Weights of a small GPT-style language model, trained from scratch on English Wikipedia.
Size: width 256, MLP 1024 GELU, vocabulary 651, 10.3M parameters.
Architecture: biases, attention and MLP in parallel.
Each number is 128 + 24 x the weight over its row's rms, rounded and kept within 0 to 255. Layers, rows and columns count from 0. Numbers have three digits each. The size before them is the row's rms in percent of the matrix's.

# layer 5 MLP up, 1024x256, rms 0.136, rows 232-338, columns 64-127
096:120126144097133118128119088112133137092118090152136120089132119135140121125101186082130169123151147158118133113122144136128163119124162136141113113157150089090141120156103152105159136127135149
101:104127088118126090139149125081154108088134142127104132133119120115097114162124128120116158156140128094109093145142137174133122138114115162131118149140130118101115136138104116113118134138149116
098:109090155095172120185187090182131122108146110098072103133071139101127119150086140141149133088122114094160141164098133118134149121152131169118131098125114129086162114156105132119133130088113148
107:096135159131123148179125140124105160119133113111061111145144155163135098154120120112127128123152103135129126133157110127149114098107153133098136128129166132162135129132120128143131138132140162
103:107124137102149118117161141114126143110153108140160099117166128128144148112119104149144093123104132067141119144147115162087131138125139146109151119131141147149119086108135113117157145145136147
105:094103136116162103179098060139151147115096113122125174155111125146120102113136131157110125118138136153188149146127144116137142153163132109188141143126141155142134135098103099155132125152150123
110:148159122133145131141128090105086079127119125138078101103095140150120085109167129118116131113124123116088055163142108164126196111121138143147125119139114071109128136136132144083113093097129085
094:114119146118115142117113072111114141145124138149145105162157097152121153138095115102111111123129161173137181113114191118124147117084132137126121121092152133109134102127127134121142094137126172
102:153137146173157097114169130140113140134161153104105123148115081145156140175141118100139131150158156174102121119174146143131121153119161149162145110134143111119117125144163142155143099106116095
101:140091154090127111115162129131153133134089172097127153133161117148136086131181078158081119160136095134146133124175145092125158122117151119108130160186113147138137155144095124144126127136106129
105:083105155121119172109113127106204122102126162103210128121173164097131130135125129129123132122127097119093133138120093130142123131147145128119099124138159094115127104108185088111128098123128167
105:113111160133117140112111115137101148106106135145130142143151097151130094158120105130122099078100151124074109136132127171140167134148107145132159126125101118124132076094114072148121094144160183
101:106119163121123148177151085168147126130144121110102137144120138182118131153121120119156171072118143122162084137141146134135136132138131140127116169109129154108144156089119111140133120133136095
097:122188139120162140120124129121162142124088160136084079084092143139114105076127175139077167154121099079118147119122127098172130154119121110106128108134115098140134089117115152164120095131138128
097:120065098135121136094155110120094151114130168106155129142140120132090085148128111113098113105134121136086127177119133126110169130106195148162107128155148115130126121175141157152133132122139062
093:132091177101155163117103151125153117121115122140156103140164144127128142124155150122108137119153133083092096121135136157161123127112102181117113132110100129120124138123145123138162128184099161
101:169137168120115137148094159127166112121151094126140103120130111111121102132136166143118118130097096105132113154122120120120137108128126144094126145141104149125165079189132138160116107118128137
098:090127124071122138109155173145103099165135154167159102126137120141101149115158121106104169144147115134167117105083177158118146113140119120134149143153115114088133148152134111141091141140148137
102:106113113110173151121162088139087091132115129078091148110133113146105159122126120142095117114110154127128123134150082141160128112113115127071181102153159158121117121134167114116089142156119133
103:134138112120144100161158153153138106118121127091135098132132113116109135122142130166120167109133102121132113112116131140137135062109137142091111123126126097111120135140105120110151068122127110
100:099142099146141147125088131145131166157166146147118113138137165096127152162151099126143115123146089151131158132157162166127150137122141132118141147100125145173114120144134086135133117096121131
112:142105109110137205123155162154134121125129140123122088139147150058162094077141080135152164071156139152121139120132111130089145131105106152169090135124153128125152123076146151159124109140134132
096:145138114101132120123126104134157116142097131116112109112189080134122117128115108111132141110128106119106148128150122129134099141110115135106156127164119155189130096155111105114163118161111113
095:119157111130142120106142142106165080149085162175119099103145124135119125128167175116156167107143147061140144099129157128112133140108103154115136133145158090112155127099134107113151102133115117
103:130120131147115154096091098121165116096099102111162090108110085136175130144125118093163123107139185132097107105122170122087157133133145115169141143146139125110134118144146151140111129144136139
099:166154115128153095178128166086163131153131110111172130081094088115147109195095131156124119153113131123112122115167091147128165165104107127147132140125094108122156130134142145109127096131169121
100:108113147106143139158150076156114172171133128161115127097120143180166147132128139161119145108170147095124103150075113121148142118102110111136121132091100120093151116123107096157116132126106170
104:173117107154137128132097108120125152123148108139111088118106133126101126133111101070144106114129127150119154127160120157128142135123145146086150123121134114129145113117160128083132083135109112
094:121139165169127126122116116126101130142107118163118114154175121116078130069128110115127119149113110124129135134112123116086104096108151141113089150119146152091140132145109152138138117153149128
102:126130178109140138129117129100094099128125138125101107159131124159114115162205162174190146110102151128161085146106142155136132149130132141150127122130173116109110118113127113166078131126127151
106:103116088160121156088156106137158142098091142144134129130089070104109068125135126124101097097089116118129122126089062124140136125126142157106122135109150159122133105111133149114125106130109153
096:111129102142107125144124119134172089118107158116124102141134123139133150138131124167080143110130172118126120111148157126093101150145105155120170151178108160114128117135163130118136147157123103
099:160140133125132113124148127108102134123119116154093158123118158120125131088107118122068129165133118125150152124160109180125157142116137154150123143142161129108111153118097121140131153127116142
100:132111153110126111120128091155127136125096144148142156117141112121127126136144134153099097136129087147131113137144106116139143122155099086144114109157102145094153085138168089174161085146062115
103:107147124149107139159129087073084101091091150141082158121101113102113124104122110117089116122129112167147160134142101127144113123131151138166080108107098106108150132162152119124132101124153133
100:143135137088141172100120122097139095149109121097150168131202172109100144140095140154170157120159117107154148159118166171130091148114138105103156170106141104075160110112190132118170137115155129
102:128172120085154149122154165172150114105155136169136114138119140148113116108112116137152099140167102100106090135121143126117136136108050129060090131121163193146110165115135109127163146139144121
103:107166134083099078144105096126146136122141129117129123159160176168116124108095138121118149101113090096121111112137130170136128104124126101153161163125141111115174161120148166191159135130126120
103:120134134092105126144119092122162142127118134104155142127103110122140175134124114105089138106141115129173142153121143124149148142078139132183140140126134141104133097116101146123137155134093124
100:131145129123109135140173143102127134177069124148099127150204156154152137153061110123126109107132094155138144132101150146131158171107099131127117112110137117102138150168100120097135134147131109
107:146127127138139199153134128104155110129089167120154146122151087143182130126145134157141189065120134100122112142151147120167104104091134108119115122093149109091120100114094142121098128130153104
099:142068135105164098162164136113092153143099160100105140121138167091104142114116072104137130115175162127122092152089134155130147118141080125111092137131145084134161138153147159141154175147123137
104:116144161106116131112166136110126138103131128117110130141090111142106134170158116149124127116161129135151158137095140107164124130124145113136125130153185108133113121125123088130123197131105139
091:134162152125169100073100122131087126118104115158110100141128131136114135120097116134125115159135118144127142138131117104135127146159142087141154159118137148123149120133132173146144156104112166
100:160129138102118088121145122125107118117088151141147151120140093091082128116140112125154131114104087120108125152151092092133175136151153133157130124112122159142164136096160101109111119139100132
111:157166100156104138123092151103126117097090149142104141173082131146112114097150123133135105094115162127131152152141083121073144129114161159150097131115083146139135159152094150113167127179134087
105:130122146131171136119126168128119189103176197097109136156108104131105158142107128157147106114131116136099124115156123146119148082126128115128073134132161167122115162129142156151178121111102157
101:112110133077130148157116128170137153129102137135110139147168105097103157153122141128112131115124095095115143146115105118158102143104140167188171095131158160128159073117096145135123101129127107
101:150129149101113091146146150164112148107117135130129123109101129141155131167120137124139122133126143124080134142112161110103119126124107125143124133162141117128121145163149077130100116110093083
100:124151133146148129127135100110158137122169110161151120152134118096132138148122097131120130146104138101143169155107125125104136154111124106100111151104129167091097129110093148142160133126134128
109:143118139140167143168108066164153148109105131108166120182132155174148086159143108150102111157124124096092160160125116113138148171106159113129119136126114166084129129147161132124125144150153158
098:189126140078132128144153095146136158146176168169106154142140158109067155154135153124106126108105131138133084157125135147148118112122111132125156101097158150094120123124122149127111136125131152
097:162225147188160142154061136115176153099098140135135093181105171133164117119127128117120134127140142104122114112167113129133121133146128132163131112144141136149149106106134135075127091150125155
100:148151111132111124096130113149124111148165127149133065121084175112115123129089070151159155124129105133145160141133157096130104121125076105111136149152137107093088199118144111162123119126114135
087:138133154122145166109151129100140171123113144088099119111119148165136129122102107166132105093077132142113142103137129154120090132127099124114144119123143136106143112129087143136173099154138110
097:120122153142107137128129081119121180156145128135132130093106118166119156063139103110151125153152090099140173115091110098141128138122105168128130128134118141101137093094128137126126120157124109
097:115127118106132148123163149150100148115181164154079111114140131133173120142111154141116130151124110156091124141145098140095140132108147162114107116082103133112135117159121149135182118134126163
102:128099125120112134138126119143135123089152145143104104148148123123118110161155147118104125136118134141111101077088150123157131147131126121122135087142136123147142125093099150169124116128106128
092:145146149133102153117178162103099171147167162129133130124130141083120161108093173104167131097122141124122163141153142125141123160152108104114102120112191110127107117147114122130128130149115185
103:153091160106160124073138144100135165098122145128140082119045077151127147158106127090111096111103105171148111134139184147130132114090146131117136106094104129138140125154144097133154118142118202
104:122124133113134182166146114146146120157128132081117155124127182128141134133096115131127176134134138095106058154110125129103110170154132087113119160124123102136146164143116134138166127131159113
105:138146144171111111118134103098115088147081146154154109129102104136139189132128116086070115105101198139123112157174150110108137163100123117145105115141087142105122153132102117160120115146146162
093:137165121110126140166148143166078097098139199118116115136141164106119170123126120119097127134109132143141182107156133124117187164094116098160142149101153151133129147111134091152134130182175109
089:173166139131126128110115157144109139141148171099148126133167165115155135112121107067125163106115127133184151124105128122129130196093103098119127176081133156113103177136121132148107128126150132
090:137123144108110108151111132085142112089091110106117105113114096105148129170151146136148146121080091104105126123129089117185157097132100125146094133085150143103116117154124158151115125134084111
096:188105146117168138078127134145137119151112142160150136116153112121144124117118137118155121138130140119158126091097102133116144147089129129123134136172119070092147114145106137124159153136114111
103:142145150095125125084151134137154122161128142137140086140084156124142104115175136118140111118133115141148091126124132131172164112125158121093165125113133088093117107156111125152149152159166098
095:105105125123134120100204125107116128189149082120110121141098117111112098132090153141157107113128136065147110127111127113129149154125137140137133166146148106176158124121109080128116149128161151
096:173178132141136135102128086173124115129114125128163144127109119128105128129105151126131112098092146106141142106072147126115117112159082171114123146117201130152122096136149103157128168140123133
097:112174098136137137118116081136116116104114124141112109154119149113113113136101148109132133122101125155132101064136169176171114121107104134062098090130131192140170112113144097108107137134156127
095:168105120132133118097129124114140094132126127173133062126124146127118151142150137118108123096107155114118090088113177150120135129099134139136156110131139138158121074128121101118166089137103133
103:118121157119097147131114126145123155134088147185144108135123166119128116122169110102167163077108099095136119154125126165111163128163130138103139098113102184120164148112155177160178122173136141
100:129138124096133127180088114120137140090145140068144117092151087132129113115124146151141118107135128104155148137101124169138151159136129109108126115130121132117175101129121148139118166133135123
101:139152133099099119158143127106121118130149156109173141098096161111103185111114110130146148118135116156163095127098122143124138062102111112141147135135168105138139094167133105135127138124140134
100:156125140162152146120082172128152114120121126130145096191151132087101135112146170142171130132153104127163111163126136148152158093144108108160138188116091109130105140124125146126081140115105125
103:121131119128145141170119135116120147144164143150113105113130097124108122138110131087101106172144133137103148155135114101121084138121130117188098140098133137104128134146149125134139110146115169
106:147094115140093130132114156166146104150123109122118107122100158110106115151134112125127160102131146145125078143084112149091128125113105138125132181144129142126135124174145069118124119128103123
095:134176119129150096131142138126122130099146122152093129137131089135156138108112114130104147139139096153109131150111118097147194098143112115129141144103133093190079116136146130082133096129122115
106:135106169137136091145151144106127145138167121123112096127152123142095124150150124129108109131144144162132087099152160091087125134120149080102081152138132144116136123152099108139162133107139131
105:174137118150174112159105133068146112116102134146127146136146151096127120145115108078154118196127122128120116135080109125152120060135121102136132117163122101187147154114163135131149104142153113
101:139129151091106102148114175159117128150116141109094141120144141129088132130149109112118135151153124114086175130120138109182163126116161155117151117133113136166157147070126132136107173090166120
108:134157113116147107180162149118154174089136157156077101127120128109136132097134148140102135134117172134134126118095105120114112119094101150132150144177129139124115136145091146118171114108134130
105:140118106120131142150150097123146146136132147144162152112132112115096120158090129163101115111197114120136091127125129125139086137142093125138101192153134188148171148141143101134141106128132109
105:156137151088132114146108145150127127118173125106067119142104148118093106107111143130109133139156132110110128147118132114124132120124119141109101121155129112156156087074137114179161122147157152
103:149101119124138170098143127128136131118149122153132106106123109140129170153143112167148116143135126098144131151160082143130143118133134167115148120165157144133169095114155151114163142084083135
098:131118116152180129148164177162091090168096125130095123110116135111130103121124140113133171117090150134142119148122121143147139127129144118125098145109109092134205158153143121125143115156138143
099:091166154115111099122116115096101176132110131124117082141164084134131111129097108137141136142106137146150099126144144146175104127139172113159150158149145144095130079089114133120114123145158143
099:122125131110113143155102077135186125126126171159115117098134116136152133084164093133102152130170124167109137149143127128090129125132135141141057145112142135133153135117140159145145117103134126
104:145135133101095096107134147112101072140139136075124123141108111162083106146116116151156147119132146160189129124133142107114148162106100099102131159111119101152165143145140110115126151127126151
105:133164145149164129105119128120139114128136138075173119184132101137146112158110147094150122117116088148156095151096105125130152107107144126115139101139133115111131122138138150133117135126131099
094:123142148152128111171129093119131172189154177091141126110142097141136143140105124110109103080150093081092117141140131117151092110150172150176119150106145055138141118118143166129146124081092101
095:132122125124109114156124136073141174128168108128127118129097114141134112154171139114135155126118112100096085122118136117151161144154129132153132148082177166137148153140090110131115110133137083
100:158122136113117091149107103116133109103149120131166123155095121130116118118163151136121154086135140080113122139142104160123138112125155127131113156111108166160109126114104143111130110141146067
098:121143162150164135102159126073142131115097147130116131115169130082126134141136151164090120055169131142142129154133102120123126139077128082147149117149115148097127095123109089104117126151112160
095:162120142132135129099110110103130109137128124114139152105107096120119127167158149133148133097112174139117147101161106143106171123082153121124128083084117134108138109137120163158098101137135152
096:147140130133062089119089100089163123129141165159153111108154124124129113146158155148138129160161116138116124107133125122135124114125165136147108167145167131171168137142110162127100121152144071
097:128119146157148131105109130127105149111139115156136118128129125110141138139153119117120097099116119160129161145138179131124155113091148107144090183102129143162117162139096126117130118166151136
103:159141124108140099142095092130134134124158093122154134114104092115092119130117109127122100109124162110123152060115147140138134101128136149122130162142133107115118137081124069158168081153101150
103:112112132142131119104177113110095132093113127132139164141112070142146150070110120111130161116145139105119130113136111102144159168145113108143133169127147156201122111137167130143125136106141153
101:084122129145097066139160108180105139134076141103149143150128131109126126115101142100148096111100138145183144132112127128174153105135163120123111104129119104150138104132111155105138157127103145
095:173129118118137153131113158150109132162122114110122095108139085127121119159136086123110109170182103112163120065096173167131126169101152120129084197140122132112134150159122155161094060153094172
103:143109143099130151150128104109089079100086148103138149093115116152091117162134123154121154122113145123124161145100128128122149116138133131113139150112127127145143098092101119147165102164137107
098:134119121091174105109160066153144111133138120132129083137122129121145104102126133152142138116087132104141164136116117142111148153157099118147131188118146142149136107123094117128118136134143107
100:158111116132142106120159135127115120123096171129127139118136142096138119176088129129155139146112147169159139118150122148122142123134113143106128128146110132129137137124083193176166176164122153
093:142119097151122146118151125104106127104095117155131162115159136119150139106141173114139194110128156107107131131137131120131124128098139114127140113147135138113118135112099124136166066154145131
093:131127087123168151106151114141109119106113129164129137095160123136159112181114126111152167122127162107083134085102137136144120075122171131151149131131132139127140089155123108129123115138170132
108:124132123146177161165148141169142139097148122112128147123131120135161109178117152130073137104169131142164144117128111163157107138141122104112134129170114135111131152129128149106122139143137170
# layer 5 MLP down (transposed), 1024x256, rms 0.113, rows 232-338, columns 64-127
096:141135102174087104129113115173152129157140121120155129169166108139110143135088121132118114125110114119126125105145117107123110123149142110176145120137110132118101170148122111126134130089120155
098:125095165107105154102154117148106152132155123166133132137132168135171120122127102074097118112180136163127118139124143126131147141155150127113137108156122146154102089062145104131135121102130098
100:132119122096140098092118146117157117186114134107186153102149114171174125146167183137169113101110115144148143131118126142131155118104106099151164158077107118139109099139103136129112139081132085
108:111103134093101094137104122124139106146162133107111137120109145195122116145117156159164123126101152135164112132081104127164127132115101139121219130111148133124109190141159117111095125136172156
103:134131101096109160149119101135158152134111143101084124132163108092109155130104097171097121131092145160089158100118112144151093136164141107115099095117120127140110128099122136125120161132157104
097:111163133125097118122082166119126081115163144117142119158113135147133141112175126164150111102114102143117133138145111138145069137116107118093158090129146136106114131106142136116115129132128118
107:156098119103123147112097131123131120151108123135156146084149122126084145092122140120144114136130154151173134174130139122168114143118111145114115137149120147154115113126094102102206161108097133
099:145120099101097129137092102146112134134123154108136081111104162104133105139143085084138147120132080105106150103140128109109162135168117124155103123134119129124131084086136129148095146113132127
108:161105133174122123140165120082115122137068133112103136123118119126147148136112139129156128174166144133115133140158150118085095099126121146084140129117117126158134139130098118125116142109135102
100:086146148127085202155130144066121118132124104134146139113135128110079124174108109195138158123165188153125127114132129118123152115121182119092109147123134154119132156132077149101127123146096142
108:111128068149116042159123117131121150097123153152107124148149136121104099141107116070116134191084155144128131138140140122108123114093149136114107128127138130121127125091133122106137092161114137
111:112145084163132115121139089114140108146141142118124074125132107142150148108110141135126144115114118125144118118120086163114125153113138127136109132120156134128127115126131110153104105142119086
101:128125154157128128152142119116143127134119137118139154113138149095092147130101113072086149140104142106093148097123131135160129136144139131104127136131083149138126181115116110154063129087093149
098:106106118140145109158095171142137109122162137100124169133130172115108127166104065127185143094155126193138098127120121120126142162135128107180127142119087137108122137137115114119138172129148148
105:089156194116094095059100152129097135120112092138108130107148119140128097128110169093121156155086128143090130088115140112169181099141121069140118100136118167154128161139103136120138121114146117
098:093085152145131123104121098107146124106086110127131146152183152169154137135108106154139079163144152119089073135124092167131137128134172124085104143106108136129106105129119126116134121151127133
100:106129109132129092147131140146065140144175177146121138124103164147119111129131105144119117149121128131114163109102116109105099159134146096125123117109148162177131118093146128117117171149148172
112:142142182108145125127115107117129128120118181139128141113090165118140093108149146088115124119133123121127159120158107108119149146124096097119077126085153136144166151167143109124142130108119145
101:118120159124120121107115120085127150098132108124119146153170126146117121106130128098118095150162062110114123149133136116135158102154142166128178136122137089132112104155150129144107110098081156
090:089124149166119125126076140143143144134114130114150087106113127146161093133104160121144145117127115126138100090136102130108133135144147091121130140114167138156109103137103132111118174122143127
101:127170152142101134122150154117106125176102123153136133140127142112129104153150077114139108110099128150093091107154126133134134107153125160136101110140125118165086169121163115127157141126128143
113:139120133159078125131122120088117091115100159099109145132082148139123117123142123109173158102138118126118102092094106133113148105131151175137119125114152141120129130120169153075137143125146136
091:116101159164140125171108124131102081141115113111134118136090148132123149137137128099150086111117081155120110122071132158165125119105122089149115139103137121123095134092157111157126131109121129
094:114096143112165137130097116144125162140167115137120115112122095132118115125114113106131112141151113131122183137125120161152165120197127096111124175119127153160154115150142118113136146139165172
105:120130155094156071101115137180079149141140159129093089145139156156122144151069164179122106122100083112115129124168120132128138113158107119119109125098134125135080150100145136103135126111147110
095:136165115131120115092127167120161072144093128109145162140119164149093146125160163169102088147099099103107112134133142140131153129138139100122144128133133188121150154150138148080148107125121130
095:109105107140132144130125123105144114101139152112111108106103149138158122118145116128163112150146103120109122139117088127138130144153122153120090139165166127186144138124151147153143118142086158
107:100112129151089153120059088126141137111110113114122066104125137180144175115102125158193128160134115108125107147117145069144124107143155113156138146070112141109123150166141129124102120135105147
100:126140124161150148113180149109126133101176130091109131105122134155115094143132156156138130105127142128147144114151123087094120181152123143147159125116089159128111164102089134125128095124117154
105:072136106141131099119150124096101140184135145137162080120122107119143119118158093163118130132135111132126123117066104165124122136156095142130141145096156134100143081124104089153140072125118132
104:147106109153132103142097125135087111114183182134118137153139133113129146107111128126106112121134141127107125135104102117161104117102105117134120150114101114116134172096166168144091077138083153
091:131149133128136142144126156130080102155123116148121105102125127150118109144100134120122136169128116080123133125124143133122166123132127156110105111107134153131143151097145154095121127112135154
099:135097115175150130126108128125146147112143173116128121109102122102117131154107163107139124174142110123115132140117137123111103111131201151112145108143136193103117166111113126139081105156137119
091:153103095112121144136095140130143130144133145099100168110097150135105154091095128113176143134102155135142134152134148185153098133191107154139128133162100118101076133133113102161140114136165111
100:142135120187169133140118133165151119170122133128154129127135164127151081157132160099175143142145141086124068131155143130148129104085110113133119098138134179159103127152126085131113137111057108
108:145126135118069131146130136116123152108142135167084214153084123132102138117124109139104118130108093127163133127081125116097150117163123141156123131154097130155120082135119162144140135136113119
099:085102094114126123139126137127135113153153139133161150152184125150161177136125131131159146134144124130117114072127084167102106155135102161104093101124104135131151093120123089096111150142159121
100:160118129141120121108140137117095139115153094109108119110149152141132176120102150125143154155049134110124142145161159126147148159130153168156151123153087120158119123152103152113143134140108127
101:146141112119105143131141122101144148119152162159122130137161161134142124121116149087121154085115118118123124107096107140121115173122105100136127155114097152122164125085142104183112120146151099
105:114113113121131113129146178070149100129136108173137137104106090160080136136080116131125151144182172096147096116077145126131138100118132087092153130142124122142137111142155112124106110148173102
103:157114084110172149117109074096089150188116112114127136139124121115135145130154066112128139157150152140142135120149147115104054094133084119104137100124144139149107100130080130131136113137114166
101:150169098168116134113106160103106145120180105163153162099113121158162112094099136122076124136142143115109131127120127156165115151138146138137148123107139131136125115129144175160073144134122170
100:133118124135176134100094141124121146109126121124144107123137145151099123063140119137173161104130129153154073133116101132110133158115122126146132078125140140149145114148074129185125139125127133
103:177146071108088121116163156168139159145150121123129160171118126120150095109146133134083101098124127128129135102104111121158138115141101172142150106123133106110119085128127129111143088099133121
098:108120150071139128128139144067136117144142103119091124106150141143129144142113141140147110165048130134156145138120137138153137113132130097106105148160147073134109116137133147173145120135123128
108:133090081120132126115112125165099123137142133110164103140130148093133127131113148150117134155115102114137108134123115123137085149186087114148187145082124144113136123103116135125096145135103085
103:123118162150110131134106112158119136170108094091145136118150120127133107131095129111153117089132133159124124109142119164179115139085181098114132102078123127137111123145120152149094138205129133
101:122109121096156171109109080103105143101135137165112148139111117142099132163148156141126095117133099112128172136133116149121137106135148122061117177139121158101119122108129105140101125093142161
097:151107116145129103086127115095118114130155095110111135121140104100150117140118148140139136151086113098200129125141129118074113130132136105132130098125134152142123131053139157126154132107138103
105:136142171106122107120176163150141120104125154124073115143101104109075109136103117142142133129150155141100128112127112096114128103142111144167099114118115132136137134148164098099176143157092120
107:116144159118103154120132172113133121119160149130117154108153194118140133127131086115143103155164109119099135148201135074093138101112151153085120116134140127144135123118128135178142121109108157
099:090146145140151111086138135116145137128162138131092112123085131165107125129096107122124102147172156135123122150131095117121158121129140150136142120132129153095103118117094122089107127133155151
097:147122146107145138079135126141083106127139163161150171106176123077146109114135107123172128127125148205134167119119099119122154113132143103138170125138122138123107143153118108148151143140107083
101:143193145130141141129132129108088112159173094136146152148125135076165093108146108084140087133130108110174111112137161125157142096100126132115120131114166149100157138147068103221141117121160115
089:138125089116086107121131091119136081139144138130106130138155137129124145127155124113127144107180126122140117125135086094132148110124126129188144176104145073108117139105181117121089113104112114
097:094124138096133106147147136147139130144118112121169111159097139096123089125100149136110156154143119136164113125116129108102083130149123120177161126112161131143112137130118112138129144110100132
087:108122122159156125091125112105159122125129131114118082128094170159182094112142160165186115119082110099148180109128083125162164117165136169119120083128112136163120101136140120142136129176100124
108:154166155131134102138106189137143124139109108144151104125133142149154132109146075121143081117133133116146150115156195118092128097171152094135095126129152115121107105106153119108135112097100129
094:129106141144111108181118133087115115132113132092114119110109144110084113144094126120157119129143129122121131127154113097151106131091144128161138103131113114137126144180124128119102140090114128
106:119144138109152154157080126142081131131126123137105083141163132136130139095158131146162109126132170124082099096122097133086176146164174131144109142127141139152140166129130124141169159161118122
095:126152158147063119145079154106117152135095158119158143146101144141127106144141094135111119118129131120114126155089127124127138143158124151131129116102164137134111128104187125101120108098110155
102:140153143133126112148147113111086148121162109099117145152138126106128170144129141109066092156105127071129139135108108149151208155118121113096089115143147126122123135152158104082120107116130152
098:160122141154120126112108117139144113114144130099116138148122140172137087146142134152065131136122137083106111134115070150108113141112134175083141117132158127122098138144156127129085167111131183
093:123146124196131109134148179110144116134116161133130136132113087159123118102111140145100074135106106137131131147099061106144101137151145116159152141139149121082117110139123125143146103123111133
087:124113122120130181122112088166140125162141146122123098140091130168119132150118130143121096175148113090111133144125176120101117155143106157132171129171135148130142120114145102151160142136136106
092:166105092097093130118122126148116123140155123117118113133118140125133123116127142136111133141143154100126144126107132165104123135145134148134149119121129150119070117134105124136127107101133099
101:090129137120128089138111121128141170100091166093116180182114147099149115147109107121098150083083084113141124086113162163170108118150144137112112171114135103109136128141129133090119091103142154
099:103159141118186163103098124128137125119155123147149127101093130128106138154169181119156159116150088135119118105134081162144114165135120117120133162146143137110114134131061134121149165112118094
095:108135100135116132143160156129146123142118142149096111197100141120124134160140151152139093130124167130130119162138136130086143161143103144106133166130119104173101151150138143149092151123118113
098:096134071161100147144145096111142101162135104146150108152095129144095087142112176106145134141128143135122194073187128105123109152104106191107146124105139107125102123119127122121147179106139170
096:113120100125166116169135129089167100153144126135107179171134116164131115162119149111118121122111100137107176178106130122130095174145138135112129139129111122134091129092143128154098151108099131
097:135133097078105148098148158143146155124066134176165110084154106121118136120134114147147116149163107109112089118143147087140135156133128106140162143138147086162141161128109141122146143111085126
101:128159126173102128098135101143151111141100155174130142134128158091086129163124119104105114166171110118105120129151132109112107139129152149118122152126100112169125127125149117116139102132118122
096:115086123164166154120113122159162148109102144160101105103151136126135097117138116105122121132124117110123106143119104151159110152136151174055121111104168163165128121147102143149110096153088111
100:087102127110131126118147111114116133106106128129104129111129100182140125130150081180111108106117143087143174129170124166076093104102149108160124100131112143119143118092100099130129145150125122
105:156119119097129098151197107123118088130087138150141145098170113117144142149098108152156096157135112085137159116095183074149128092114115124091132151156123106128114134114180137125126158148167101
101:106131144107147138078119199137141099123058113106095143143170147115131109137082138078081104165123104105104129086132150133144182121146149139107123161126143134127145120078189116122098080092121126
095:133099124108136152150117117157138116131100127130167155108095153141137122121139151122101147121153133124128153141168163166132108115097187117156096106122111186122110130125122115114098140123117107
112:108119160098097098132159127164137138113125141108134115164112091112115119146114103134110112117142113086129109134128124109136149087136150116105129139096101125120126120106109142145113139095157130
099:140035119115118126095135146123143101121166087155114119154145122128106134094122130173135111117103130115153111123101127170141135155131127111103139099116106138129153144105161114092126142087128147
102:165117136177160124139109081141146107097091152112166134123126144131094105111134144094133123117178119128125138122096084147132148131149141099110113131126136109177100162152121135120131075126111118
105:081115117094147091127126112157114141160118131104119126128128155130114136146119143113133100135127117137137130134102140111173110161127110112129151109090142082147116061121126092126135169115118129
090:120161121152072132158135152127093158102173126125097127166122136161150122139110144138149155126116134144135131123105133141096084143139140132112118082113142138115156100161103157131096123153145065
107:141128114187161088096148097150116074104120153153150107142171188106139155124157155116175145156137169120087145140139086117137138153093139137169151155133105115143123152156129163145147171135133084
106:125143131102113150119157160112146146125137131120127151132186116125116071079135140160186146116139093148088125138111110102132174145159097138128126115135113147092126127137111103162169184141117124
100:140139081156139140147134115147117120116133129157169095144148154127116094118189149084106137121147051125112122132110122146115097104123096113112138151120104123131127143082146100113148112127146147
096:131112139124159130145141159077101119119114136100145114153113124124112136139143157138109150156152094099107092116108112085125109118159110179135132172157095114087088121135136122159137165127113096
102:155116107139122097077182085101135151094090086111110120117169140151114094121139121108118104127159131082147149129139166127131091114114107174138123089157130154128128102147105125087109142122094122
108:103103144098120107123108144141123111130159166131141117110107071115102172182132141123105152141127135130176136089119138141129149162113167139129139153112148089113076099125134082148156090110115140
109:096126089123082153120135099106122108146146097141142177104130135167154126097118122123155108110124170133130123136138093120160077140145145170124144158093154136116121158132138122146142174116117095
091:121119087145098126108122148143158109133106127141166130116130124150159109112114112132131116127107143166102077151122103157103135139141127130111139144117111149115125139162113127104104126191162154
102:144160127137114148079144100135090111127107129085111126128147172131179117129138121133127101120128162131131136137115114178142111118099151126094171097150062120141099147134109115122140163119104107
097:098153119086171116121136139135129125170080139094162115145149166164144106146104122096100105121117099159162102111151166138141136150134110120127139106113111121119136139135134078084123145101136128
099:132097132136113085170149162106094136141111068142138124141131154151149135127108153111115114138106132121144131107137154147164122083136138073158129118149124139101079174098099188196114079128163122
105:108121107132125124136124105113135145162118147133180152157175104140133107099156112131124125109178106136100122116119110098129101130129126141134088145111134119111131147147153126088105153108103135
094:151120120130125143110158121122166078122117127090118144150127136108163147129097133160142161116098131093161124120123100119103115113099163131125133100150100110160120089152173085094096133138078152
093:167122095089091126129145094151136178148071166118139152108147182134150112099124147093143145116170149097147095165157110122134102121130119149125149119162113114123143108148137122148142098129117087
109:120134136128136069123105102130118159120142122138136133140133128179099091140114110112101130142149165106157148107145188072160134133101145119102131165122088163126096105144102089136143167096147124
103:161098112133120128081149115134118120089130143105119131173136137110123127190158168140134119160121091123089139111112136149088130133118144139096117126128103119129141118135118116156111129147118126
100:122122137137142179127144098144130137125082119127090121105179130130100148154091104132150144122131134121100089157156135184127127116096166138107172138101179133094096088144142129126133128142146119
095:143120137093141130087111155132162136099109128115081122148132102095126105127125131184130129163151146128133156111114112134123108124122125122148102152138130122157109138110162119175129141139142107
098:118084128124133107134086095123136155142139103152116126105149136114118141156153127162134121151103102150128104113129125119116126069173116129146139124167141112143123091163170120102101081147131122
096:199159135142107128095147108119113086138094095108131142097111134136105124127115114110126163152097150104140153120168151178106113106113104112171141134162153126152129174145157117119162153130136108
095:086149134096148124129095115099119138143161112155150122143083156146104116094106097140132090149113097097147152154065121177146107111110122150138140121123115121144137136125144128135132141135174141
093:148161121114122148113125136148124101133139148100143131105096124125142105133174111166116084149166097124154151115157153133154141106134171132127069175089104116111152147128158118129095124117093089
086:146176101116150148150136148156106104150120118075133147114074129126145148130120108129124111116119146100151120125131142160156152132118135136133108116105131097173112132085120088147105140115084138
108:139097082119147151152133162110160127123104152180125143085146142115105145127124134110154157118129095113125122158115120144140124161132121174140144132108076102092122167110166086142144119105137097